{
  "vocab_size": 4507,
  "tie_word_embeddings": false,
  "optimizer": "muon_variant",
  "lr_mult_o": 1.5,
  "beta1": 0.93,
  "doc_mask": true,
  "train_tokens": 192400000
}
Each number is 500 + 25 x the weight over the matrix's rms, rounded and kept within 0 to 999. Layers, rows and columns count from 0. Numbers have three digits each.

# layer 5 MLP down, 224x576, rms 0.0979, rows 164-223, columns 288-431
479517481487507517460506529546523502472499479489507460468481501469501449457523474490510519508539511479477480504528454516536518454492492508498491533508536480501485534503490513461511459519516533535481475480521470518487518470525503485496538527460483495513469502495474530498527476519462522472525513525503495461540489508479488467476493533467511494497511475461549502478465497505486501489472478497491506507487484492498491515503531521565535
504486533484449494491454519520543499509506504521465489509490445458480489476467511507495457469453515511486539463498467505490496489497498491471539521456472519509478528535510491551536509532480469453454523482474500468482505485485495539525500515529492503490474506566453513475492518530508483506514509488546512527493520561534483519517490546476521478515510553499505489500470476491559495499507489509491500480462489463499517514495516483476476
423487546495465529463546458468503509508528422450498514497495496476535533480480526474477458538494525465483465472504512530484490483464541523507511546516482502471469528511509490506515464452503486548486503495525497512522496540524484505534498540509504484475499513488526506465513532512518450503511436496486534499513508498507449514495538485498502523433459521509529514480487514488546527459575493507523483525491531496507506518534463512494470
506488479536495462494540470531474479502505505548473491502494501467488468487471486497486512529527476486465536462480512477462493486494494514522518504500506469463516481536505530533508457514493517524501491508485515490531520542488472512513535476499477484495484525491491501524491494496568487482513503486468486510538520534490480494528498510529533486478520535491457475499497465466463502496525513506504489540502480479497489533495500517505548
517458537532502502472487491463493490517477482472501503533486496471457504479481518507492541513468471472523477453476465496466514504488567462539514493497493508524487513516511525499517536465526495490478493524498527506500496485520493527477531503473490466499510507523512463491527508546516524538549500524517503451519444534480477452484494485463553464495456522479459521516528453503490521511522536514516456520519519527524534477539460478525494
465514456488535504483481485515497499497505520513501523496515472539478500481492522498499467531482475517543496459507529484509509482500503509490526533471465529517480499495519501487494481499495523504502521513475445491534500491484527471535460522485496509487498551536494490477535503498489535516497498511509498506535521482505486509525527512478494484539447494453499478541455511501495505529472485510518493475528506519485495542511505503450522
507503518529523549507529507459480524503492480525503459492502497514471519487546512528521466501517485482507516493545495516505527489518497533454505521513533505483509507473452494505504513486507510494496478475517461476498551482452464520446488481512512538475539499485495480473487488532501507507524471516503531478489516476495481514499464539487510523512469526521475477519522486480452515516464503462506485524546529493504523471490499551519555
511471473461482496451511513491455499535520515469549500495515454524493474503543495562440497490509475500502473517503496535500496504541484504502535540484462505517498481526496463527522494525476465518542488511491534502504514513515534506490480474542502518549477511468458510488531506477519448490510503491493473471474499528531466507527506442496505475472525504504482528514524492526516503515491530535489508480500489488496533508484503544531509
515503500563528504506484530515502529503515467519483473497471438487533521503477500460493459475471489522529511455542542535491507534506528544534503443521477514523483493533563539501448536452489524513525479526500517478508472476510553472488502474491463501484513479494480512457498503486513507488495500463467495506482527497494514515522479492471485450504543497487483498503464501515528525495449503488507508482515495454499489468484504523508491
494495529523503486480513498517493478516461522502497469513509532490471516492469474509500539517471487518537485517470550511492486533523529509484516514502523435494550542470544513492509506495498515508512476525480499546447516553523489505502486465524474523511502531506503501514472454539511473522482519478505513475497472451530477507503506558533482510479524488480507429512490510492501502536491508443462484489482511509472504531500468505506517
526480482503497498494521512509491525503472483456495488510542497499513472500479505483498455524529486501550548468504477509484529475505459534481490488460469484537459469480556501559498548539488490515490510464486509509484515486464509486493499515540522482494521513490492528509441479480504546458503465457492528473497515518512535493504523483507505553518520491463470464507491479494492511513470488467530517502497484500499472491494512479469501
518454510462562440579542502486499530501522532477433522519530497538475456495495490485529528501549539465464486478503531507442501479469519435516474518456469509519556541523505474500476503463481581557467518460431481532571550504469511546483458448491498511520538498495482552507492491524512542483512510481513500449510512459509441477523461551490521525530434586464476502542515438514525491550500488502498524518544510494636514504503469482525434
474517503455466475482503529493495491508482501499450498492502500488490508502536522507507509522475528528501482514534519482522443523451441491492505487495538554464491538529486507491512488540503485528479496494507493507489493485529453510537503486544497475508509438470477491475489494516483507498482514495492444486470534450500504455527502437495558529469552506501553509488517502447497503475503507512485508470548546505513489531498520503471495
498486478541502509500465497472461476577491500478521553487464526500457463480466446550483498482539488487553451482491490505536528512498471503511493502478516473494483496462489515463538520547515524520518527484500494512490517463510442454478489463513442490475517526490524499492497487496549558518504523440489518506456491481530504521519518493497484514473474481470479512517497505515493498495497497543507501469485523454494521527475510511518546
505518540471486501515487508499479502492532547534489493500481491446524533487443491518475499530526493561509500529489526473535514506508518473484519530499512538531522562541511494464552494480485477469467507519505520494519507479493477463490515471532513500508539512504515483521490482513485484516530513482475505495506463485481499506523508505507534459535480497478503500505527475513502516468509496465487517483516509519458479480486493489483459
521515525490487514484511459487493524537505480501485495523496509499482494501481493499502528511536500506483554575506507453473519467497482495484445498531476529488526500511499485508452484505468505509472506463514498514467499439495518481491492496494512515525502495491512463525506498539520509499516511518495520448475472509491504513472480499529470489517497533477520503482489499519553471532461478506499505519499486514489503502512505537468509
476495498492524525479509469495499440501464511550541490485464521490524467479488502510514542503441470492505536517504517481465524499499536489480512510445518519502539487510513554504503491537532456483475480516504491466477491502493499508531519505496465467526493513487531498477497500497466474496496476487497503479497509498518545499484511470532517517507462440446487482533497479517490535486512457491476508518541519479493465456532503491535477
510512495499467529514446528511489468529475472493493480447504488487541475490510522484494486561510499457520486475478478526525532448518498493505474500473518545537515429498521521495468507538493521467543510502535477486510493482535444493507522472514474485520494506491482500476511532501528451509502501517523460474540542473515463466477467464516507503521482475491511526490513533482487528510480487537498471482526481528493464507554490505521506
466533537454530506534560466510532461472492499481436492500499501458446511489509517518530464458495465485507461486500528482527484528480444526505574448532565567503526537510509527459522552494505534463523511563554508585495452506493507579538460470531523510591488510503451523458528472530495460469470510492512545520571492535493510501531518497533496482501470495547485506471485508519484506462521508538512470547507533515466485495492536489508497
510482506541553443519488476532505494458504494518530493498513465506475500493484511521533501516478467476436536518466532456456522488501506483441483506521517501538495500490551494475527481480531543500477472525507534506506515446525532510477492491525533483481497481483518504493522481532478441507530519499500478518530501491507501491516487480507503517495499502529479495523474491519497488511506502465479501542461492495504505529499519468455498
485514491486488460531503529502486511520500533491499463474519531493500516472486519504476480494478495520491507491517486522532493482507462450482546486533547480578488484492542502523502476531499527504469499474516484526538481458489539497470504450501512539449512544465553496510461490497531482509538482519456508492465511482510502471471493480461482499507516492518487505498488481489514522484495450471493504517522521501508477496488532473485486
501502510548497461541547464507495484495507473465475494501506475486520472469474463512462487474518504505466500520492500511520493508512511516481503482484469510516499511529453512494517506472517501497484538526480512497499481488489496503476519507477521520483518525522486509512433484521549515481486513533492526480495478466492522501535517524528507496475487506544488456508467519483421480466487495462472458508501497506489534511529523460516551
565528540479518516515505489468512503493482505526548538494530530511482476539489480517483509532527476514476517528500499457480473476491549508505525510478484521494504497497541483538528452481528464458521524491494534477519485502567480521488548503540519532517511491540506454498513505536535508501532532509496481436538503489473515488501487488539509524511522497481479491542556467496487518498521502483521524448522505480513509449495489481541511
510513497487523500483510532450462495505488538483555540445530488493505461539544514485520455476494519490468497532460535466455498532535468494470500505486524506542490490514521528483511531479514514485507475517461507499543560537503548501568465513509526485512521548476495470513524514482488522475496496521510506472539547474485519473527551507531486505509535511506540471479445479521477521449516417526502477544527445521520547436526496508493512
522489492529488472485538505509488507505487488526495472501520545469503489471497511555493517531504502524508502499459508480443516487467508489520508514499472499481545503529497563513491492484527486537520501492478491527522477503561464471477496500499491534538491523488475516518499559478507511480504549497519474476496498507475472481523525473528508488492486536525487505509498538547491503541504516472576500503544504531531497511524505511520498
540464450465465507490492525479503502514491536518480487493529499459523445539519533498513474521524502489487471488454457487463516489474466519470530510504463513466483506477479523481536475452520524483476478489509497509459452475565494508487500499453518498467533527509508505508502536492466533459488559506530502498466483518512481520493500492503507473515513531457504474463490506501468508528508476496518500546497490481491499487516484545484466
492486507511487527523507481474473524458493519500505469481479469506476519471507526477498453500498490498510454497518498498497507493537498444480510478511527535512539482519528508540546538498522473505500510530478460474521516494519497492523512504479498480497534466462486488549507503515504494468522496526554487527507514574519521486507503498501505479517500509480497500475489527499488478478491501470527486475498516535513501544470501512520463
529511519520500471476497503523489494495500553469494509484497480475480512542546499510477426546461493508501505485494478491475515493504492518490499481481502491525424480508449514504484522490511494517503502461499487520532444480468459490513492490480556525506485547521533485466506485562465474473510495494513481492529557512490477519509546517500450493508513514499513499496477503457502446505485506562526448532498499474478485517511435505531476
434528496481484462486500504520486509470526485468480530499526509532476473482500434532456503503487483492453495507527485493492539503507510514507501478530520484527495477504480478491470515479529481494542493507560485545472501497460492531517529512457503446498511471522491471477514498506482521508527496462511460490543487456497506477509483474532536495479520503501488516490451523451478450450476497430465537519492476509496487519502518538473529
510481519502493508517473492507514485512505509484493485471487512487508506550461538557482468524493502490498472479512513472462485528544525517555549467492466488509517477548447507535496501488484533484476455527519486485502493542501539529487478466499481498505507521456484542475523547465526517513477502447468468518509521455504497502559516499451511459522515504503493505509485485486541509504477504513488539460467503461503494485552517510501506
517481465454470517525454505565497489514506525479528449487501497527513469507489462494503505486495504514480490520524510543522464478500514438488487515459517523489490493499457495531485547528494510538533476468491484549482500490517529504527502481491491476475531467516495494528504498461472543506504540480539488493516467541510527530514461518480515489496486465486515489496499518453540519512519506467508486503519554475524509512479532493502502
481463487484468485489490523504480481473488489482499488471517472482478499486523539428533487514438491493507496551509516498533476492472520467482531481511495516507492504537466541490478510451534512524497478519521485519478494462514503484482493482480490465466481523480506559502513445486519503497527540458455465510506504504498495447487448514525534516505518506468480535481518525442503520486515492483488490465484475477483496478491514523504505
492511458484478527508517484486479547469520531492481501501484483516526512480520509534468474502523488441480492511475525537482532478499500537482498505520510525491481467507539504536483513523493487509517466488522501444525515471475480494488507520456484500468479506486482505496537491516500507475490533437501518524493503510559478491539496454508511495534506472477521493483511502514495517450484476489463531544547505498502494472479542514527525
533506500522534519516453485491511525459481518529495523483491538443518503509464496492534511501499476512509530514512496531526511516505461554492495480523522481490452483450507538515533481529491487491453520477505499508501509480518522529515516492463508471510505513537494478500508448480496461516460507493544453464512495453465455491511498508502486509473483498508480549474493495493491501478480505504518507473507478500465511519487496524526495
499499528509541521487470500488540518555486512561517534507488512493454543496509518458526493521540479570510522499536520465483448461454510509474477494545505494525514480498481500530539510500513510497543490520448507458505481497486518524535514545507505530481490484502503489538484489510528452508495511528521535505520449557477478455531518553468514463492491530501477483446538496493493558514501491501474490480472521479481494434504480445509523
491511498471485513501484494480534521474463522521459539532516522527510500531524518497525514497489461485502506466526506505495513453481471465514507498488496496466509522480464465479466518529502500463486502534473460529504512488502466496524474483473487488516475484511443498492546491553519496466524473486482510510496479480453516526502462476499490437506514483480513499501477532493497462494509483522461538498516518492477508531424507505503516
509471500472511534463520565503476465500467518520517527564551511505501492489500522469488510483505516514513492453508524532506482490497526483492493514531498518484484497493508478478508519533513475546465465462460498482502486503502511490517491479511514487497478465443496492521506521466503511514513502483524539502467519460510498528507493514481489496513508481496469498528504526458474424522500436535518509537485527513520478526459503519480480
561513522561504504506447516447515444523470507548501558485478474500544546534531476477496486517547476510491488500503523452475508484464479474527500519497505496496523514507460508513511431473459491470500490477493506490516481549510454475488514510542473485515463485500472461502474464486491513493515446528497510477505479459444480538471492543446484458510497530508519543519465530501508489506488495527528504534524473474518509546504475532547523
486504473474535495477488507529487491522534525490525493541475556524494532503440504506491484539527534502520493538539528519483472493508490511510476526477490446497486501477482521463494492502487481500506485465492462510504493507493496514510478506466513507489480516511453461487506485515535480550528522539501465522438518503510537512480490543540544490422501501490487482474458518490478541491470499476509473495500474506497453456493490482458477
514518510510512525519497523471502512483495500536492482518499526522509481515504507481500501506508534474480512503500529517510457529497525526491512490516485462511492539511542513482527461527445522496487481476509466493529499513501538559506480453488514518489500514522482524535505508505516464458502527479487544524511494516485484505537516483486494525514492488486490486469542467517501516495481535510486521471532499490514514547472525490534532
514487453518468483459493499541469528502527506485493500512544496473497484453495505499514504538529512490499528449489521473507502445503561491477477497493509488535439486465485504489455516513466526471489481492492558518505522518493510523517498533499424503497524527462493498525496456512510530507496468529478532510541474461521510525502508527506477498475489480482486481515479494508498528504500525500475457486485464502516520462513481486514513
536515537484510508524492528466527504481470502546532475437517496415495489437526474546523508492513473521524492481485526539500506481522513486526521502508521526490482515514489483482526512545520495478479495511490498517519484518492482492546462511499456490472479501525532478488465524479467545481489435488494477504433503509495493530475494525455515525541434457475557504519470506505506484497547515508532496484567474539512507489532509542516496
511535521527499519482513477492465530487501570540495448555513465561502502533519524485478492516502518494496487464521515535488477489500453540489534499525514478492532470490454481505486536461476501466473467464568518477485532484494503536541472517470503508548536474496551528510475447529483497529525513485527511460493502524517507494501493554469478530511469506466533521477494487514475524466534514505468487471538540501467497459480506515512529
504533512453514496492529498474508489472508515514517467489523532478504533496518489505482509512519478557508462465515494556491465536482488501552515488499473453529498527491508478496543529521460501531443509504504453523524506468481493501508486477474526514481514496473492505502491462515491503464490495504470523493490496439523554492475492493474498559514477488495496523499544528506499467474452481491475500500483494496508511484536475486501507
529513512509536467463486492504554521480550526487510514431455473503521499496487528532492514500520465509514534506493518530501461478504529501506533528483488485504507533484508464508534499486466473504470541502481520470543491495525498539465542491541506465493478497458489462499451535516517503526477522506512495495479541458488490475516536535443501526504508491483543463539534497505533455505558502512515500521564482502500492527532529504531451
490512447509484535493517489459482517503481496509529491502476500507495478503480502476481508510500495470477475464512456450524466483523518509521516496461490445452555489465497490489486499509525500492549497505518488426521500502481488495509512483503488511491525558474515500510480515442487508474544501488471528521497462513483504490546496522527534489506512494567504453473496481505466497493504526523477521500465469485515496486522530510497554
458522515532518483515480513541452426487530524491487472479524469532548487559487492519483480488477499470517504525539472523504531509517494553526506514467499507528511499458500522439468480437473521538520481516491432516506524544490501531498514504508501550497487492493481499486519468506534519473514502483438466546509481503506502493499509521504508504481478524464524497496497527470519525526558528497540523439475518508519456457497497493510519
497515489465511493515499487547506446482478520516495553495518541513501519532451543488514542512509523510511498531432467529462533535500506484496464482475489524462488545502467462491482459480472500534487504513501491475526474525545511498478477479509530535504484490482498509479505519500547462502502463494511557507499493445508493500490488516522486513486536510468504477489501488486483514466528446498524501522479468457505489489481506478472489
534466528512477482518560479533492480466487514518472478495474548463502508486501452560477509449485536498463510510544503511515479483511479524507463487524492500543469531493521504505463492490507475511500495486515515488468479505451499506510472465506505487539497505485535474481494541498523504485479534498519488537511483540467569460505528502513508518522497511508457485520472526498483507491518503480515486530475516490510492501515524467495525
504523535503520461463474474522469484494527511521541546463529471493505527503485500492496502522477443507510471534474439486506476537495473505483543508445506518509489530489475495518491519525486503484490537508488501472548514501497478492473484490519476517477473498497503501484478485525481469555487496532459475548519450482507534509483484531487470498496477487509525451522543482482527484495520518549543504492524517506484443538497525513483484
467460487498503494460539483473462485430508484501532500452471516490536500505552484490525505510517493491506480478536505469500510499483527494497509481466484515507462508502495493494473487482511494500475493498519479490510511521532517470531493535511465446506497459487506508504517483504466501522501508518527464466506527521466500533509498489516454536474495455463491517561487509487491503517491485511524484542544513450532492487520487534518519
510491472505483506488546476498533496468502518508521556489542529469506505469455426497507491525478474479509502520502501511505539520491545510507512508527513517508478477519510505501493463529477523543495506494511486517538528512536468535451483521472482512445492520497478546458487530511504534546494502454486540547498514480500496494459474489533486483531519486483449527478498470461519486447515546443499481462493467500498518482481489513505513
525512538536504540524498468540505522519507504520502493447511505527488507502494516513516469513508472519492498508478438524490474482491475492501525504513487482536457523522513509467487453475483502509486517502542479532521527529508504557518535524546500462528526463498520505557501486512466469498490565547451431466519481495494502499489552472514470511442519483483512468555487485477558515468487482475516463531529473491490490494461523536516519
511549517510456512492501493477487510536509538487460520519481526542526522472464499490487493530518499503506520479505485478477471534480484529470547505503516529456506491525480498512515510491473453519494521502431490513482505509498502524477493498560507487479492482521514507484438553484521486489447464479542452494509496475452481470499490486457507490481489530479489470486494500458491519532502508482506467530520518501435485495505438508520507
499494510490469591522530469473505522456501532530508490492472465495511501534475459498531500479476474493531518490491503468531512523494527467470512516510489528509530516505551467549526511458509528488515480479484516473541522561500544526472476489525515550524481504514500433491518479537516501499501515533506521494534511528526512499485473500482488514523521471519509467502491466474491491502522542500481489491520469469539490507487513511506510
503469487514500481455449513471503521533502486497534429500498473494480540443486489512484507466481504487523509535477539472502452486498495523515528523496505464473485496484520495471489540547504518515536454496511537506460530486492480531481545504487480528492524542461471490498557489507505480495473480507510484486470510539512528493499491505476501520505506499540513508493484481502513511509512521522472494490511473524528535475500513499499503
489479499502541486474517488537508500494534479464495535501479480464479486514495510459469494455517510470524479395482516564541506528486468506514497471449556520521482499510488532478541502473500457503511442525495535496505519505488498516512514499484467504495511516522502481504539511494537497547504537475506523471492457520462539521479511536478499509466494517488455527529463521519534480536534487463472476491504532486553514533482505541509526
526510492532538495490507473530514533544498511482539514469546526484504526530501493475486523509506486502484453502515488548510526535500467533484523482512472505496487473481482491475542518482522494479500520504502473501529503472528508516509471525494513465558511524475501507473483535515507490494514542492517522491496521498497502520520467496497534468513538482479503459476486509494529547509498505510474552519519487523494511539497526525503520
527485474501504532474485541500525492548514472543519515464506489514495507498492511487485508502507484490476474516505539500465496470481480484510535474493447507481481498523527494496489503455483533503517526478512503479506509490487490517465495492554475463493483465532484472475487447531515486506504511459502532494510465469495488478519518475510475549479453475505477497495477520507464504523486502489528501482512507475497502448506518478520479
511532510484462499521504507481495510468504556520486509530491462521471489500523497472472471572465522500517492468502503488521491499516536516473489482489533498464496499467489472511483513478467493498494516501483522518518507541524493463488520518475498448492514511474497458519528543481498493522454485515481500489527443492508438512484508493456489485486487536498463502511534457483526477471449461498507506506504517509513523518479501500508529